config = dict(
    num_attention_heads=4,
    num_key_value_heads=4,
    intermediate_size=2048,
    rope_fraction=0.5,
    init_std_down=0.00285,
    learning_rate=0.00114,
    beta2=0.95,
    weight_decay=0.21,
    schedule='wsd',
    final_lr_fraction=0.0,
    train_tokens=348600000,
    max_steps=9937,
    dataset='wikipedia_en',
)
Each number is 500 + 50 x the weight over the matrix's rms, rounded and kept within 0 to 999. Layers, rows and columns count from 0. Numbers have three digits each.

# layer 3 attention value, 256x256, rms 0.0665, rows 41-83, columns 0-63
529511471498467559491569502387568526506548499444437539584580510521564506482525561452450558508425443573477477522490457602561507498517530487477549456520470553485512528492568573489468455538476484
546515530441498494450487503550488472524446507482517480519490477511461500496486485458516504503487486402402472539515500527549460485516496518406549568564507472466509467521478487529423531518473491
534493460543507468474541440467518502516446479513430585584555493472629526500509564559499488481556463408488466448512451489515502509458479533436414461460441566533516513485493562473513494534493462
485512493509526490505450477527497512572538555530542549450458480492439541504474440465456423467525545441603491456540553508537505547499457499521494499388583384486519479501483477582456476449557467
514488534444526469504402520533560527428512642499566451460525532511350496506463415467426499555434476580461473556485558570532487536514525471477513514525485576465486566477531515567506511425489537
536474515492495475512358509513510536498473581465551423482517506509438484513488488399462464464466538548473542475498547537491547494528502514592552507428533432512514513487443491539539561495542473
391506452518490547424621515468521440509442407430436496550495505502539536516490478520516491539480507535478455447591454463556510494485426477516478535512485463508451501495467486469402460528523500
488509488558450569390605502448499450488481295412385562556468507543627499486500592531499495485453548512491528459590466464439522471509528531588516493481479493515500470494507523428482462557474499
665475574510439484456374560694484504513512456535507522518478514516456468506514528472544488473460462441483541521514494512497540475420528504525617511482579469539526505511464622485512468480514461
474452487525457481471501549572469449552509455556508502574503454477616534562500519557604446443526447402495511461545433452491525455482423467521505511452502515536489436536411502512500497498529488
471520560431591524587453508570497570469566515546577415353475461542423488476490447421459475520408475534470527557452497520435531502501446528530472503483504483516508492539500487500487497414466572
480481458506491492549450551539494510510476487536500457518485509479498464505506564491525468468558438461499500461489452498490493515465481528514522487473475504490505495490507503499580551555491512
399521449512476476393540502614506463450446469430476442524494495462557505512487451556514527496507502488452505444511494460527504470553405547416434557523477506520480443563388515494457549524482495
429509531548529550564466504494530503578445451459485412513520516490553475523485529416530494511521444547436549455504463524501498500547415532556477488503491464475509517475453448419559557488501528
467442485574443473481443517570481455544474490542519531541466559487431461526502531522493472442584540408488515499540586489509508512507538519576530485498512504464524474445520572487532540556509481
499507507465443565453586522473511461490572381446450560569473537525524504507532577558430547541481480475460457535508471541598471508547534480420533497518524485549507479531556465513472509563541496
445584484418557584544590478398494526426477513501492473388481440502518498487479482501452541527402474612457499506496463495443505504521447517457406483560434548552525491567499495495446486457484491
412538511482516510545529489560520452540459483450474414454492449516518529498467410536463500518490489542403524486539473464497498485533439473427484506444475480473469472540488411524451494494520545
449477524602452443504479518675511462587456457536531529585511551485505499512549512562609500509583492417481517538501474551549489505501469493418454462470581468516487500449426599481493528557451469
504607560475413560452501554559475389496485391494457526508475521509473434507516563519528554495509486584498507508510494463451480472485507537567552526558473487540496431557550545434484478538480474
503560394538530562513562457503558523418521453396443518518481537480507509519480479562472572466481481541494488444511459500453530501500503470460487432536452554540561487634527493566394515494517428
471507466530533510603514479498463486548538535523536436484530473470506498554453460541538482498614504571588505486468507397432465488538449494540509522514452440470473467533498377475527562489505453
488484618512467498485388596691505463548508421482467507512491550550464464498475455414530499528467472513495536556458455543503532463488539506616677505470520492471468464522475466504508406497504531
471492409389467454447618550518534548467472443539524404512438546549507466502409517522435617506469347421486489551608458462553564510436492511440462509576610555480529444493419487570456464457503477
526475496524531538515421596519467536506603421496514456475404543379510485513431526417501449522510514500532487506428634525482505470556453530579536412429550424529453480432509493465516568482483550
509452475566572491537521478492444546474505403488613484535456535518493488454431543496532444499519516436444534525474516532435575423504476507559488488524512540441555514495498465485401523487524492
465472535499593508461500467485581633576592472477478449489608544530546438524601506535538546523603501446404500454547552514408476530496411532455437560459506546530558505445522551516505530503466536
562488463454534506579459551523551543396517566451482517530485489536496514482450570486438566511493429436542458516527590423491550605556393457534542458442504477500589613450589547488514487498481474
517430378482549589390428532415595651438529475561464438520496454548494413573504602464475471565505492513502584465552583538491477490506479531569512514470531472589443537371552448497510529500528466
510441538519514480491512545547570498443499588457514499574544488564440510521395454525338485527524537499552472448610563455419549509535427561584557483447475613410492461456480500593488557538469574
386514523356403506541483492512559514461481512488551552421392542498578489529336514448522606469526490479524497529543458558436521562606455434514554493494601558545525469546535454528509490578556548
528658452541507524465548522470463423460522525497452482507553439515509453515503450512546525561447507451472527517502473515589436510482498453480492520468479377580509420612558525496531579471496470
516400444506490504516444431528482439408575593502510495507526460453564608433500436467482461446470489503408588515435552504432428469553469539584615491488465424543425436424440415526530421561552559
459516621591578499532456451410458561519406456481488556462550522428544553555515524494546510488495620523568545450387477542551498569500456535561465421411465476451449550555617511526512504466472495
506396443464598525540506518419479532437488496510492514531489550472486423448523448520516571531510493467543561516414540522424475520496508477539532477471467542521441471438485577479358475395567557
646457502512513541360477551465597532454497518535441516476434455521532462512506509545584559485465512484513561500538584535442410484590537543482529527502469517549532518497458461474487557491516587
638418525501506484499479552544514490422459468414496492562552409535597464406485532618552487473437432556448487622467472536563482506527560439490508491444521545483535566485498518504461478533449485
504423544586458577546493404443441467621588537512508431495513503544472505432551507510520427566549499530488476438443539446536408496550514592581461529435471457508540411533492493545609611541511544
450455437439573519505555522464593583550425535490511528541512508438506602479485473454536521536485523585614510565412490569403452468524464435438431391551413529461542530389562551521417567550469489
514506491519551465522465516593583533463466655544507517542541450446480486495499432451560653499587517501533514496483487535488602526506418442475481549564478571499579615620517645536409489380406423
572407538486480580403468454541477603551500367491508564493468498574479479552456459374498514486655520460564493526546494488456454493503523499447512459470490581429558543404449509453592466518545520
504522543408553506503438578496572591471561521467453449413508587453447494562522521479470543440487558525497483510457570455553484525523429504469470424483571505480542568478487464525515516520533535
412579414437525475462557553493551597531502478441450554471517554517508497573431486516462480488477485523582586409527439439461600492472478624471433456515507568372502476576514453547631433478485533
# layer 3 attention output (transposed), 256x256, rms 0.0648, rows 41-83, columns 0-63
519482463540564487551533473426522447462448516567550475521510519567477422533494581490507571507499586538504408546468631493464532507527554510479495431553536510483470492550483516416558542516466509
467505537564472459563473524516417394503491494463448479472498551480534548464484487499474492465472502503512443523497489547464456533526541500484582444575568548482540578447573548513510499565482519
462457461494540450486598493430595526576454512609495517439525418555526495509427496425515506461550585502439508493441548525456541442544497572431566537485536511521440505521504506505492569497512504
458487553579435419457462596506466519473480544465448501425485487469484553432467515531514473577476525456508515512514449447532492494451524557401513515512384476560522470423532491527386486498559501
481586560547502537564437469492412418418528413470468524492444578537514477537492529506559531505463463459501471556542483459545423471504543457525467492562452491442436550480493455497546427513521490
436559503536515517433491517518470519522549475464494474518480575486490514494499510605448448570522560517582525572535526385520490471477502430394439513465488481479491464501469489508436433435587596
509439511503482584506552505434489505497529519506447486499548432494503514414476551406493524434512532507485449453416476555487467582492514576539469481565602488538542506499604532508521495551480445
555431428408520587484540459498605572440567622445521449522572458506457483466613519388435476501567487544547482430465519552475518601545483526598477490493562484559576455548466515493546520596494479
455511499620512424468423515622535473580484466482519421541503515503559476509565452604410404599490549548563531549537446510487496477589519474482540488448461500469431501528548396465497537444471596
535432514541432491444516579530563583668474463494489517549528418492518519480492452531445481522551498490492518436439430572496464543512454530459497541426535497535489445502580449495420532397506501
502513535517497496482466483540430460463543480433417490538431558530595526460615532480460454500390441437511433430592401491519389499494517540632487442462484523455478544496520459492506461528483434
481505468476511518492486478443513520550467493548531539522479483454565500516426449550514483488575507511524532496492570458500564473500493484421485558479506486527481487519491515499483519444519549
433505526540444500578528489550494450553515452465455488528552372509551642482469526469489481483527565528477466399470478546446446495457493485523455484502652539499502547552496520477487448509487489
415494428420544516517518442431456473510570490464407503537445533518555541479549583531502456521518537507527391411538550501429506507502514514446481480483577464502496564566497553491512490514466545
496563504476480544520450479494522553468477548501595541451533467462480490479417428526541503540605480577528605547476564461529597460504468481391471605477450454554506460522455494528450457446536585
502449510570502445583520539477481436528440513497609521515570439491470486498447527509478541501503547523507492497496548500447554513487498510522516447581565531505500499530496531489500533560452469
480532514488521489516592494489474407468508478440411452507453505504533540475583542419448498464410494459488432432498516515500425537483510554648481459529558553473507507494512539505577512592462401
485491482548434504560507520490446442460496556500488491528509476480510598442448519481497502454489543394517435407485494542464460515455465553541509527508569475480548567499538534469475509483503430
440539495589524486500409507550447491516459501505534482494589457512505516498406502573547513553557542571489483486502566488469576411497536477354474516442544477542479539549568480412486500426483630
537519492450454540580462441565511452490491491482537415510541460461484519498570496465398459463525482510537482447483533528438490562506482501608456476538635541472540503571473485491636538587448480
423558485576553393527591561488517410546437454495517436515528431463499535457501528480454483496517573511506484456490579483470503488470520523565474497516543516444483503528488515445555549543492495
547473506423431502521559533505515567579521442469376501539490403454449549554529475590456497478500417463452532400470447518516466548406473452476480566459491532501550499493464485573458508453535451
529477499512466559529333458578479486474516493474489460588509535477519511494568528537436441527517482488560448505568493504442489518556517474532403428501565481460486576557480445462561539542474524
558503439475517569506537481470540539531494507512577557532584490490415511503454493500513494450503412489452570541544461492468541498459438523418511551525595555443549456539426467512443457466550513
494496495508552494441486611470454472480560484495545479510370633462574503459463452479503506516521490466485468515422608506557479441520433488603583497532442422534449498440492490512466538482449491
458541475476519451516482496488497538364422481501523426601386478447492466447371537458580525495472526470401478465542537563432514485434434512545550373547497520443536467539520516456456564495542559
562511515542526519463492499487489522568538477520480497464577526523501497523490505471570504518522411475422544529430547501401546467434422589470560580475462503445545540483494517511526513382555484
576457525452529507552464550522467502473519516506531485556458544532560471555483502529381541580531392445564466537515506408657503522579440418547484524547461506571513535507562511534516460491432524
520393556494541540428451549504404494446578495527436468524468571531577419485577477533537412575465465513509476489495569557577551444474438491540527528470525477602478553421531500552471506371412432
445468437475500474461491570461507474466467531448498540519576528575525482558494501523502445504526482556600387549546566336507469414460491462453547536475434506462530494433572548698525508622440547
514470463446515549511528468495576541514584522491545457457476472434440483482456538473450542514540487471530489476541436524430482578549460472454498560488537548547612499497466482494476503595572584
493472486545514473521556487501499465479523558572573486470530459450471500441494439469458432568515516434543490446535459485518480495473602453511461497472471480594514428562526530478525472503522489
458542553511461478537450497464484467426464508454430474521496476522586547555531533533534495465463511543468560529471493552456464451486519494491473475523535511527463526507456476513514531507489521
497528609554546528500500447480508540476525456516519480445474502457490564487496526443496566495513566507496551483395495532487509616458473563579586492474499487487503550513520560393446426435469477
491506556496505513543487489454454505443480466535468442523479556424492451486464487497568559456414491461445535477476529577370486511411493503525575425512467559502458519519480569422425504357569598
541403637579487506510474553485456459471401538535408501485481459493607586442564519563563451475448505504521526485487492572466493440530521534549471468475503459489482525519481509496526599412528488
517444542554461438517545474499519510465477452490408460474517488525529467404484519506507495510441530501495454584488541556580471515551557502598488407465472522505528551518520611467488554465442398
474472559523459482497454519505478497516559499469473477507466461544578509535538572518473532534478502534510533467489498523531482517559509535544436489467454475489475479489508527503605606548514503
526513450455486553499535525464501532474440522595518516528583541434446493473475410436517460537519444506498506568483421469415424525484439445439576433519508552446525503500556519544507507496545569
586452402515585490462542455563553529527516590563582478470529570444420494431393457457543539484571488461518430481471533488570530545543408495576590509545397486476554543560518490553440562441503549
506477522497492540432481508504451507436504473515395579602485524495599510511487541482505557413521478556500487454527488587491432517538475479537465458516445464449462531434505487469499553503495526
570481431430576530442475526476446513453535495437571564486469588481490490525555449526465545466571396547449551467475549501612463533502365496592522508456491485521527529476544486579475528495471581
521541405476536586463532512495527525529518503471573526499535489493464497492466478485456476461531466507540533503502459470540544494483446550487516559471540521491520491498490431492439441502500507
# layer 3 attention query, 256x256, rms 0.0641, rows 64-127, columns 0-63
579377585481506608524369479452536606458482484558544429554512482556531574460586479503506424578421526540473506423586575409438453417488567575527532640498440471544405500358462484414606465570510564
342634420493548303495594576560448401511477556371451573422442572429492409600373490470441619387504502461507526575444381545502627584497416415390514403563587545466607543613564549583429452434441463
624360528563421606469338420458452537492523514559506486514545457555479469467558510491601401588513565559458471477584625472503464431559568530639502490451440462557392467391432460425527529578513502
621398552573413590544348424482478499502540458595520445550502476494469541435506536517485409561480579541442395514542568464440446440549562521620481480449498431525440458416447434440540530549549507
498553421438485447469520539491537514529451485534512531427510555491534514488404494512470541464482482491547495544472431501456502507509468501472506476484520575436545493523467527516506503493512521
571434604631436561542422435464437435541541480496511424518491439521452487452582514471553449497523526571464442465465521572497391485548563491565433418497461523490535448470473505453505600586494456
461645486372588482474573548465608552494480433459466496434495509434561524530517558480466613384449422485445579530485381521510504606512478474443481547491538568426612517624530458500480447449427499
563429525591359591510425447500381522481516541569568501561581512594436490431578464576624433561545542525555470413534581525465398367551558517553461462421417498512405452394406557512508618566522486
404639319420600444450612588520637503467528495414406510487536537439573450632432509504502694413511447482503652584500371562521557584441448502441515460470451562431514590623580496541493504482377492
483504534508541546552513428504499476480486500506457438552491532522534476530514533501524460499499590474504506488462485463443434463514528469477502531511440501519460470514496492534501524560530503
502539537510445540495526515460491528497504452485474530481568468460488461502523535494487459482522511533394488443478491525496511550480535492459412506436520534488522473448528525527515567524443475
471519491574497473476481508499521486417504600484468485491463490482497489520502522546498479535420512479499378531513535491502498496470483473550566554411527485537480503461533465515498506516521515
445530490483405454475549501482441465455482512502529524491498519538504494526538520476533412495515562492519495428508511396512503511476562467525509506443527487503449533464499522507448511542511538
440489522557546491536473549497531482458561498430480487482492549434524437480590481551480424520511488475454485498527530485472552549498548477534441512434557424553444575490520464480457590458513502
524509465468453533523519460557542493446466505492517520567562488499503568519428481476480530559458443543531517481496460560563440493512483465510521472386456500475519502504466436513445513486459419
531525567494502511566463499514473473498566480506448453474434529474524522479517507551493537460485447507460432520537521459372489520519520536495409507497501487515464455480517496461568497482520528
427540522541478483519572454495441437447510509432388506459444589449534460581443513473452577406491554503509511580458385576557560567478490427435408344615517565411569518562582562583445526482458426
484511453523514457498520502518489455530541504496533543503503458483496471457486477508486483506525484467499462493497532485515490526529497497522551494437510487557517488513525460516447505481550448
437544490435546461504515552507542532469468476476452477457485562449534467634499488471482589511476502537542590520505432485534536479452484488469484521574494502422493593543503516501521453450423541
397540510445491486518489563525488493424446467521448489509498539455508502551533527501506538489447539497465513545521507437438601533495476512415447549608537504489545558526537536553479452463483559
567356534640423553508427458564351464523520555465551480582595436535409500505567417485545440585556552465522433495502603440427485421486552540573500524536491396592383493421462466484433442556536467
404641402360604444497618609503626530514484464472422521418462541403533499610462551472501624431466441521544639571510378445440584614484440423461525498498526534468634573610531470524426458428505528
386616339401617447462604619507582517447456462480453534465501530485549465613407475519494629491471410472508628525492423498535620555465408469423526531540580558439568553567508526585418416409368570
636364573577447584525330400468495540512517520511559483509552468564459520412516464516462424566518509544472413477533599527550388436542564515621535513442485433614431450444462371432594524546555480
519516414365532469533499568514574578515441439534514535458550552483479560473405494483462582467481530481515507516544481488516501500529522573471458554534522487450501529497483516454513415419504542
508498480533539522467499416522511521497508512483437485434465592492503455525450491534499469534470533565501537524520507459505540521513473532555520571392546478496493548484520487521466503558504453
473501543473509473516497498552462507471505537486494523500559460498508583516476539527512535521547509417543539489492505527542477547480564475506496516515476484539516424522538470470510508430477488
502529456423453508539513575479521501486445470556535445506500492524515591422458466483413462505498494517513501465511442477461507543488487508452458512504492441489492489445470499560528499515497546
531532552456531524533480517498471497446586518461494476542473404487449474485572549488466434494468433416401466529507524492476473502537533466509475436562495566487578418497470610528504478502416479
480518500495537441525498481482567521500498528527513521526427515405461538496468511423467505484491520481517467499496499463422544539476487578539469558537583478511471496546513399457450399429573481
469457464501574464500480550509521516464508454486493493484564479453491493499545419536525550496519477512494561472544458454479543506527490457514481480527564445505532619498498400467479521477493546
501493557500524514529470478439484536508512432557508447504435443566525530478461510493505500532521496345488443480500484534609478545395469540553467535541446444471511453482565497478569508490478575
504471473482417476460527486502499471478514542433461529518498567518535459553486506503566510469499484571574516571514476503529472482577559439523559436394480509472448523485531500436517536523436505
472502389444459529527483446460513528529547465566530542576503479488448543505417520464474556528494417488509483507514475602511444474503410578514506479453524531431541475537443481476474468477495509
574508492527500528507482531485581523488450464500487512452477558503519472477440524566500493462523471565510567503514497538506421495559478511528502475377474542488549486562446436494518596494516412
519543462522432559519556402487525551501524524445472448564553443474420515498454608489457466492499431509442577487495502586461483496470546530473460464499453523508539503535513441535483509478442502
550543480558443511492533414461540536499533528434511518548519484453530476533548541428475510481517479496481522492476476496484527520447570505475487482434494523461442476538503481463505453571509518
550495503487516564481498518556491550541484505513473493475493472549534530469521510536460571495514481513469507520450480556552452476485520517446516485517478559515494488515449513545541562484526500
507506556526566513525464432603559509468496555457461462604507440423452517518494567475534505552437508503476459507527544501513562499575418468518488489472471602517535425572457486500466437490496451
469474471574521484591476569599472472474502486431457537519532527475458493538493448535535517526493491515570545529484514459412583543484517510548422537565512476519457555539467541548424471457422454
518511496457498475495507495493541536452469504486579564447519520484448433502430494563479475508467492521412566501573475474519591480516430474549541491458532518473563491540524496518494485478512595
491495528550467498551449583596503501447487531421468509553489506496378503469562555548483495473486427511450482571504521524512478503520530513454500479474480507533457521531421563578485571500520433
524514503527534527495498471519535537547444476562474539489488493420494546500457524459449513516485472501498485510500482502460562485526419487535513489583542524495630486506534512521538395443497473
533489540505534414555473537496477452500503516489530436595426546564444492484537501566469533520534451477424483494510540524451524527546520506473490456476500599488521430530460519469473467500524439
513529508542467539523513524453486500507513480576514495486503528557456528484486495486571453491509555517596502443483455486378466535460487542517476573608501483468491476494431549537429565547524480
497514504476409473553472495496542499441504541479497462521526550491496453491512511469479525469535539493463495472544504517483462473588478509490462465418474488492434480556510455520519470559532462
521480511466496477484485516560468528459449495526514586485518528545458526457470460548461523512485460521498552496480522490534586502473514534521556515511500533499525490520510489500534506493457447
505530455434512545499516483465541551519488498535511548432568502433469503516414535520464489514476481558494515524550465455448489479512418467521487524475583482446544525498459477507466437500575536
455498417474392482532542502451556527471438502525483559504496458408454548517460546481435490564532504509440457458594448446459508513530449493525445549466545503465462488506528435516602486500557514
490460618471539550517474486512504462532547444538471526480522460523530497502557499422518442538554459489538495519460531491552517495453541423525562547574489474502535556441497589490561522528439526
482464520516553498520492489484469481556505534551517486531467542509464498479495568515511516578532529503532473503520547515488520471584509503461535558577482477497507477469473504462507533419519452
515497511527499501490533463524527531428504516445485464527508492545531518471536518534540474463455528459470529487525501489477522528486543497523506483436500482517481489516527379450511504478544528
500489539480482499447529495453467521542548478549496472522497465504533482514535523513463457504489480555484517499513459525518541539459480482493490469491523537492594469453507497511487485484455502
568533417457548526464500484478653559522513469489519549492579496440502492521446461508468529452488443559482548548467440559524511517520512487524518411451533549488529474530502464479470504497441483
524452508513489495529484505502491499531537475524465519479473415488516494448562487522513526479602446443501425521475527570493498509395561505517460500505432475542522415492529518498635579481507515
544476502522558467557467503490464494468521571548507454516435499470509450498468457558506556505444495454434425516511511542435520486575384453526473508511548531533573439536541494544479427479562485
436489478495447473498520522443434490500442478537535516517486570522476515539497539509480407480481565490547463511506516414444544515450592528486519503477574462492461538440546504553484489530502573
536498568510445597563514464482468532515512472453456409500510464524431484500535507501476528508534434534426570388493469555513467503512492514452425455506476499499595526488535475477510520470503496
460507551487437442516485406470471437504512536515519522520480509505442491466525537463546435467476564480519484447454502460431494477554511470417532514530536562444494426518472544495446499576548509
469491457488557489485454536534540524447493521488504509541523557472499498519546456531419484538484409463458456560589523488418556554540480513555548481413485476547484472502534445535548537525463559
516584497536424530507487453491532516461487492468513482540502510479459500467470541537519443462492450525468532461525477538487438500550513494503513480416462542448508473530441483538463574556498473
517493476524641462463491493439519505522517536447522545473439505491493423524473431473482538503494518530502531449453499452489497500470440565504483483500503520503438518555422482498437490543511464
479529570503488526541488504496531501476443478557480493493448502488473503487481566507497431526500463528478465482558488448471523503522478470568444553496504459463523475495494553539552557532519546
450488506524471482545459539496431455532457451517484493572465447525404519503542526514527523501495490511478430492433498531508500489533543517425413537506556468439523536468489538545409483477513497
# layer 3 attention key, 256x256, rms 0.0646, rows 64-127, columns 0-63
625265533491451618416290420487561606535474439680667472636558362647432570271635575549662295680515472497470461324563742385392397311453624627601665652376427414664354376275275445326580524608609647
364734399443634366420682646560542415464484455447359546411430609412549346722413524434426645394506465485520581656519409458525606640518436461423478467526603526449634677704643538578362448393470456
632334564524420662572418406401382530494527514560671502494512430573448658412633461685514350599504511502444444411488522456457270423567571496612499580480405419629421358364480467460630582575488501
639355586560439676577370440479399518516532524528554537520564368531537600379669459557523352616501468539507473393471503509480385420513551550575522553478363474620385420423474487453588600546523478
464520539578626425450493500469451466529509455558463520549495507496504407544487545457518504487553507494512493505533555478461543521496456479517468512485499483522524521551500503482461496426537480
575495456516452655521458443449558589470475529515501511468430497519520554449521524564484418499476512472457520415516514491529465463480518512489457555486448477494499464522526460501529540544443501
426650344451617433402690571511658481421473483482371548421391580432511339536365520401442669360518489503572572555518446537606628612502483438431410472509516551455625617629585598604439439385369481
564395593559472577555350395435362519532545445525581560505489461559392615410543535500521353562476579482446459447511623356473471499481513500486497559491420428523451490402526467377613519565559476
283713474454615302430713628561547448476466457445363530401436559390486453631435548463428632413483530517552536602505435477510658605484472447425465514528593521463636592667590594556416356377413490
503554603540487536465501518544529540479500573424456497520452469531485452447504479507531555473452450522500511518549543491527515570491507515468460500477569534410532488477508517483490477477451539
480540457553494501523458470510494540479512473515560504486430559541458595508499543461492526509553454494561493477525518480515529495487487503480518518572468437496519497544482515446513466495448514
533487465492455504500537450485472532506480513478487479448483580500463520474518459519411492455520507493567519454477454471492511517503544469475496441543363530486516486528504526509480451441491494
512506478511492505539451518456414480512546549437492522524485498527490483496504470505442470426433504460495559524470487505549531493483465535450511495473493498456530522525534554521495437495568467
533492476455493495499504498522509542497467490511499526518502467493497515439452465482478527518518543469546460542459415479521532484539447543459528470531391506504542488513528481496543428475505482
435464472506483462496520563514491502496501525495506499442506431503427499421489520467520487534521523497524544486417551521514544491525502484531471496525524473517476499476517531510528493506520515
563476594476534567522463425474565538449484503515480483500509500473449489473517497455428520530511496490581461448482432556520528525506491493477507518519372525509568465541485465455516493513421434
478579463448557489492565535515575491509534456501495536427502477457493462543500504486476505500535435460538532518493468473510525560538448486489533534483547506531547526569571489518450505508489453
453464513516468459503458548523450474489477523474450444506493548548517475527462497463500567471492544535504498526472458565526557496431483489466469434559511536434498488487445502529507458479506546
421587458445505424540645513539507423541507493467519537517485469463504476542497480499528526487549494490478505540466446511483504546557480467478538426501594499535525536576591512559446509533520474
508630494391569443483550519494563464460518481473450529458465494458558425579497481529407629449535459505457516519471407543545499552481487479470539495539462543563546534628512513526522511495396453
596382616497287606487377404526450531479550536506572446523529424550474636436592506567508368667438537532432383413543496454396310429539617480572543541498440492536368364396421487399540571618535495
432658393435628403411650588505622455461506470485394543424425508440535345510386477458406677398482456477491593592401435618526598577465410504423463504539563567464554556668588558607451406387400444
419549530495558378458559509523507436514532473498485534504517519496481400524437514430522569482517517525532485593490470521446552512482501482469541477501581496461516525539510551499455467463512453
601282526546414682568404446456461540554470519585598508545535415538510582340639460545565337591524499499497452426493547462486410391575544514626445531497436469614384423336431480497529583595571536
497465577564541422493494526519494411525504492550524468606525429451496455548459501460556497570548437526519496525475511564433513480521493487546562472463522551537462516506470512515463517474578430
476474478460533480466477520535541525510506539522493481515606483550497529465544474504481546483475507525548456478553502499529457527492472491452483466559448427536474505479473545473499545467455538
450448479539461497531587545534535452506472578498535428521536552511488543494413457477453473496460481514527498470488494535530538482548458504522489473489499513481484495410480529489508504572510502
493479559548555515521448487513516494510498507511523497452479432493478511514489538472540528524533440490527517472422522560490561472470465502541548440495468539540483502603475505490515451465575423
469586474500476529490512484532501502542485485567486531501480538504476516527434480455520534527495541480533483443458455498557542486411502510492477533511518482468471500530505457419503497522506513
548425483526491491493531613511488451488515518460440441546554435510540469479494389518468494500478472487476541480519416540515482477559475498558541469504428558580483520495507543538474493538534485
519458474484515459499491519498506454487490501527506483486476508509546522525532489500504474516483486514495419588474533475534536458507498548509526526444486476512504450517507513552534511521518453
502511542517514514530531450541576527465442590494519477518617578515551531528483508438491457458517458500588555449434460515496539435556541508490490421459530544478571484529416492554478480544493481
423483521507495511516530500453473503517506491481499506522500476472395519456506564472450499499530545445486504510514554495456528538486531513501460558520586471480491538463534479501496496460532547
476504551515534427496523570476472466463482496497524516509538490480481482513517487494489451409499504481540562480467486544541532455471538469567545481563491495508443510475506562483563588500481446
517490450538548517496504542469490470505524453575520521470538448477482489386477485455529466546510501494526495507480530504543547519520481511498419496510502461513444560508534511511477421436522502
453527499545511496527488579529543504523496446496512524514482477480516534493533459485564494522485494473510500498515520442535541415472478440537512530500536432521427524473502585448482494553461529
419438534599490509515501594551431523499520491489511474513503524511507538517502443530461488553492502496515490505518512507455503472570470471526505495520472437495507506468485533485458496484479506
474481532487535517533499435480515501492509489555535514501467483448446483498543566507552471527560468532503450434552560454474480549570478431536466565469501502544576449523500460477525518498456501
511488485534475476448558598518444451447579501454471471505455574513507517444468485528483522494466507514505492529532450483510488506509563482523509517509504465485496557450533514477466536521398542
492489521400491481410495504575598491452558550485467428512581483522464502452494492462476534554468528527458411520552471521481454501530510516465504504513461513466511490456489523417455498560495507
472502507529625480502480586450467422556538486532450487560522515546592475482512451525545524495535475483505534598489531550563465480451501502525501472469489449569440534469480520495459505514439464
484528482459537504418499529435503467434554516517500462506482520465515482482478467480532518546499542547537449501541486449490503516510510479519494538489439518521505545514512478402504446508481573
516497439476496481510509549503536485520522507508509437516564520535537478539475487530501528483540487514468524497505503541534463458442493478526528490535507466534438470486459513510473582489481492
524490454476496523469492566529526508472510484525483537453499499449492492543497494527537497521429577552486510538539456470539477471513507502517500496537455468568525540508557477462483533519523517
518533566501548549475475389562542561497513442479454528511476466450476467466468497494502459488501465525471533473483479520485538509488501474419466453494418564426541537546505532465508468460540416
528482547568536536480518588481445474508473486459487489540442415493475543468457466528558485555458479485510544576528493500466528527513537497535531503481480493507483559503502505477438465453518487
466479485488530490508495525495554473525559486562512470487550480511482512524476496477533504569499482568482485513541521505503437512552410452544478483519455476572462491506454489466504522522522479
484516551566544423477478511454490485557516515528512463520474444542508446438523520484519516494498412427520541496417502611518507488413483545519504500496500451532442459536478514467500535447447457
528516515532533465506495556459380446493556483467516430512539486518498480520525463470450518492517482455495540537437518512574530456508507533572606500521475488561513515528489546499493500453468462
522550451485462519503491423536554545465468556512459450503584585514505521493472562544477542483491522530509455533495531499480502480505477546443481452472544525392503402521470451551500491525468481
527524470474469511513520469497551562494472477499467534458522469445524487482476491509502513483498466513456502499458508467526481491499482507469486470497505496453523483507510444504569515559527528
482442516529534498491502570463462472508502503521540470516506510492463553479447476452424452515458497478525508472472478516529547492536500511513452527470490517523544522456528536573509490480505477
482497477515523474559469436528523527523517488519514552508520535498532515532532557514502511492560516490496532453492564465546464430487495497478537484576575427472474481482488519451518487501500520
485458453523484476503507547515411471529498396547482523448443458467535478503513537502550514568562512507506474458489524490435500481535470506533448519528499427551460538539498503512519539482511535
487530505521471552492470500494531533493491507539539522496588621440531520525440519491426462528466469483513470474526454552498517443539437505500543552549478506505507445508455455452460436543494486
490482526473467463464522490483538509493449496474479520474497513506511491514521520540505523525505457484518506507475465475538476522474582535495565486528479528510453525473510471465501530453464486
526547530509470511486476464441507483530573556456493513551533493467527449548529450503401518411510485458477574507535510504539487495473447485477506523492485531504525483520512537488473510500543514
466505482512521531565463540549564514527442488532530487501524508463543556514483525454593454533486490476558490511466542536542546427472509503454540503490541453464501510456490516478489503550448473
552545505555502521473481557448405513481516511450434494514414481505491435520520503559484510448439524482455545529591531455537492572447480528464509565483457507471524538484535448483520523483451537
551525479467520492468509522436463493492527497510483482447492500512543487524438458555447518508500577539540533520450470509565523497475438476512489484558442486539511471533543535524459470476498469
489517499574557496481522526484442514506522466498523503460452486501451484458528475478524478480487526506516525507513538481546560530439508535466462542492461454524475571488569547479529462491495528
480513495462456490461487517569452512489518454513476517461492529517570481490581456489565550535463489559473476522506488483476481517545514497497469496472505494487542521498518464528471521478555540
562516475471582555500481482480482482451549555495413456491562544479511451455504500509449512460479501458560536507450488538551505483473496555446527475464490526482498518552468471469475449473448468
527484536454475540475459493550546480423454540447505499468515520499509484501530503511466515484451507511483541465542509455488476516485487541502599573569495539539523512510528485492586529524481511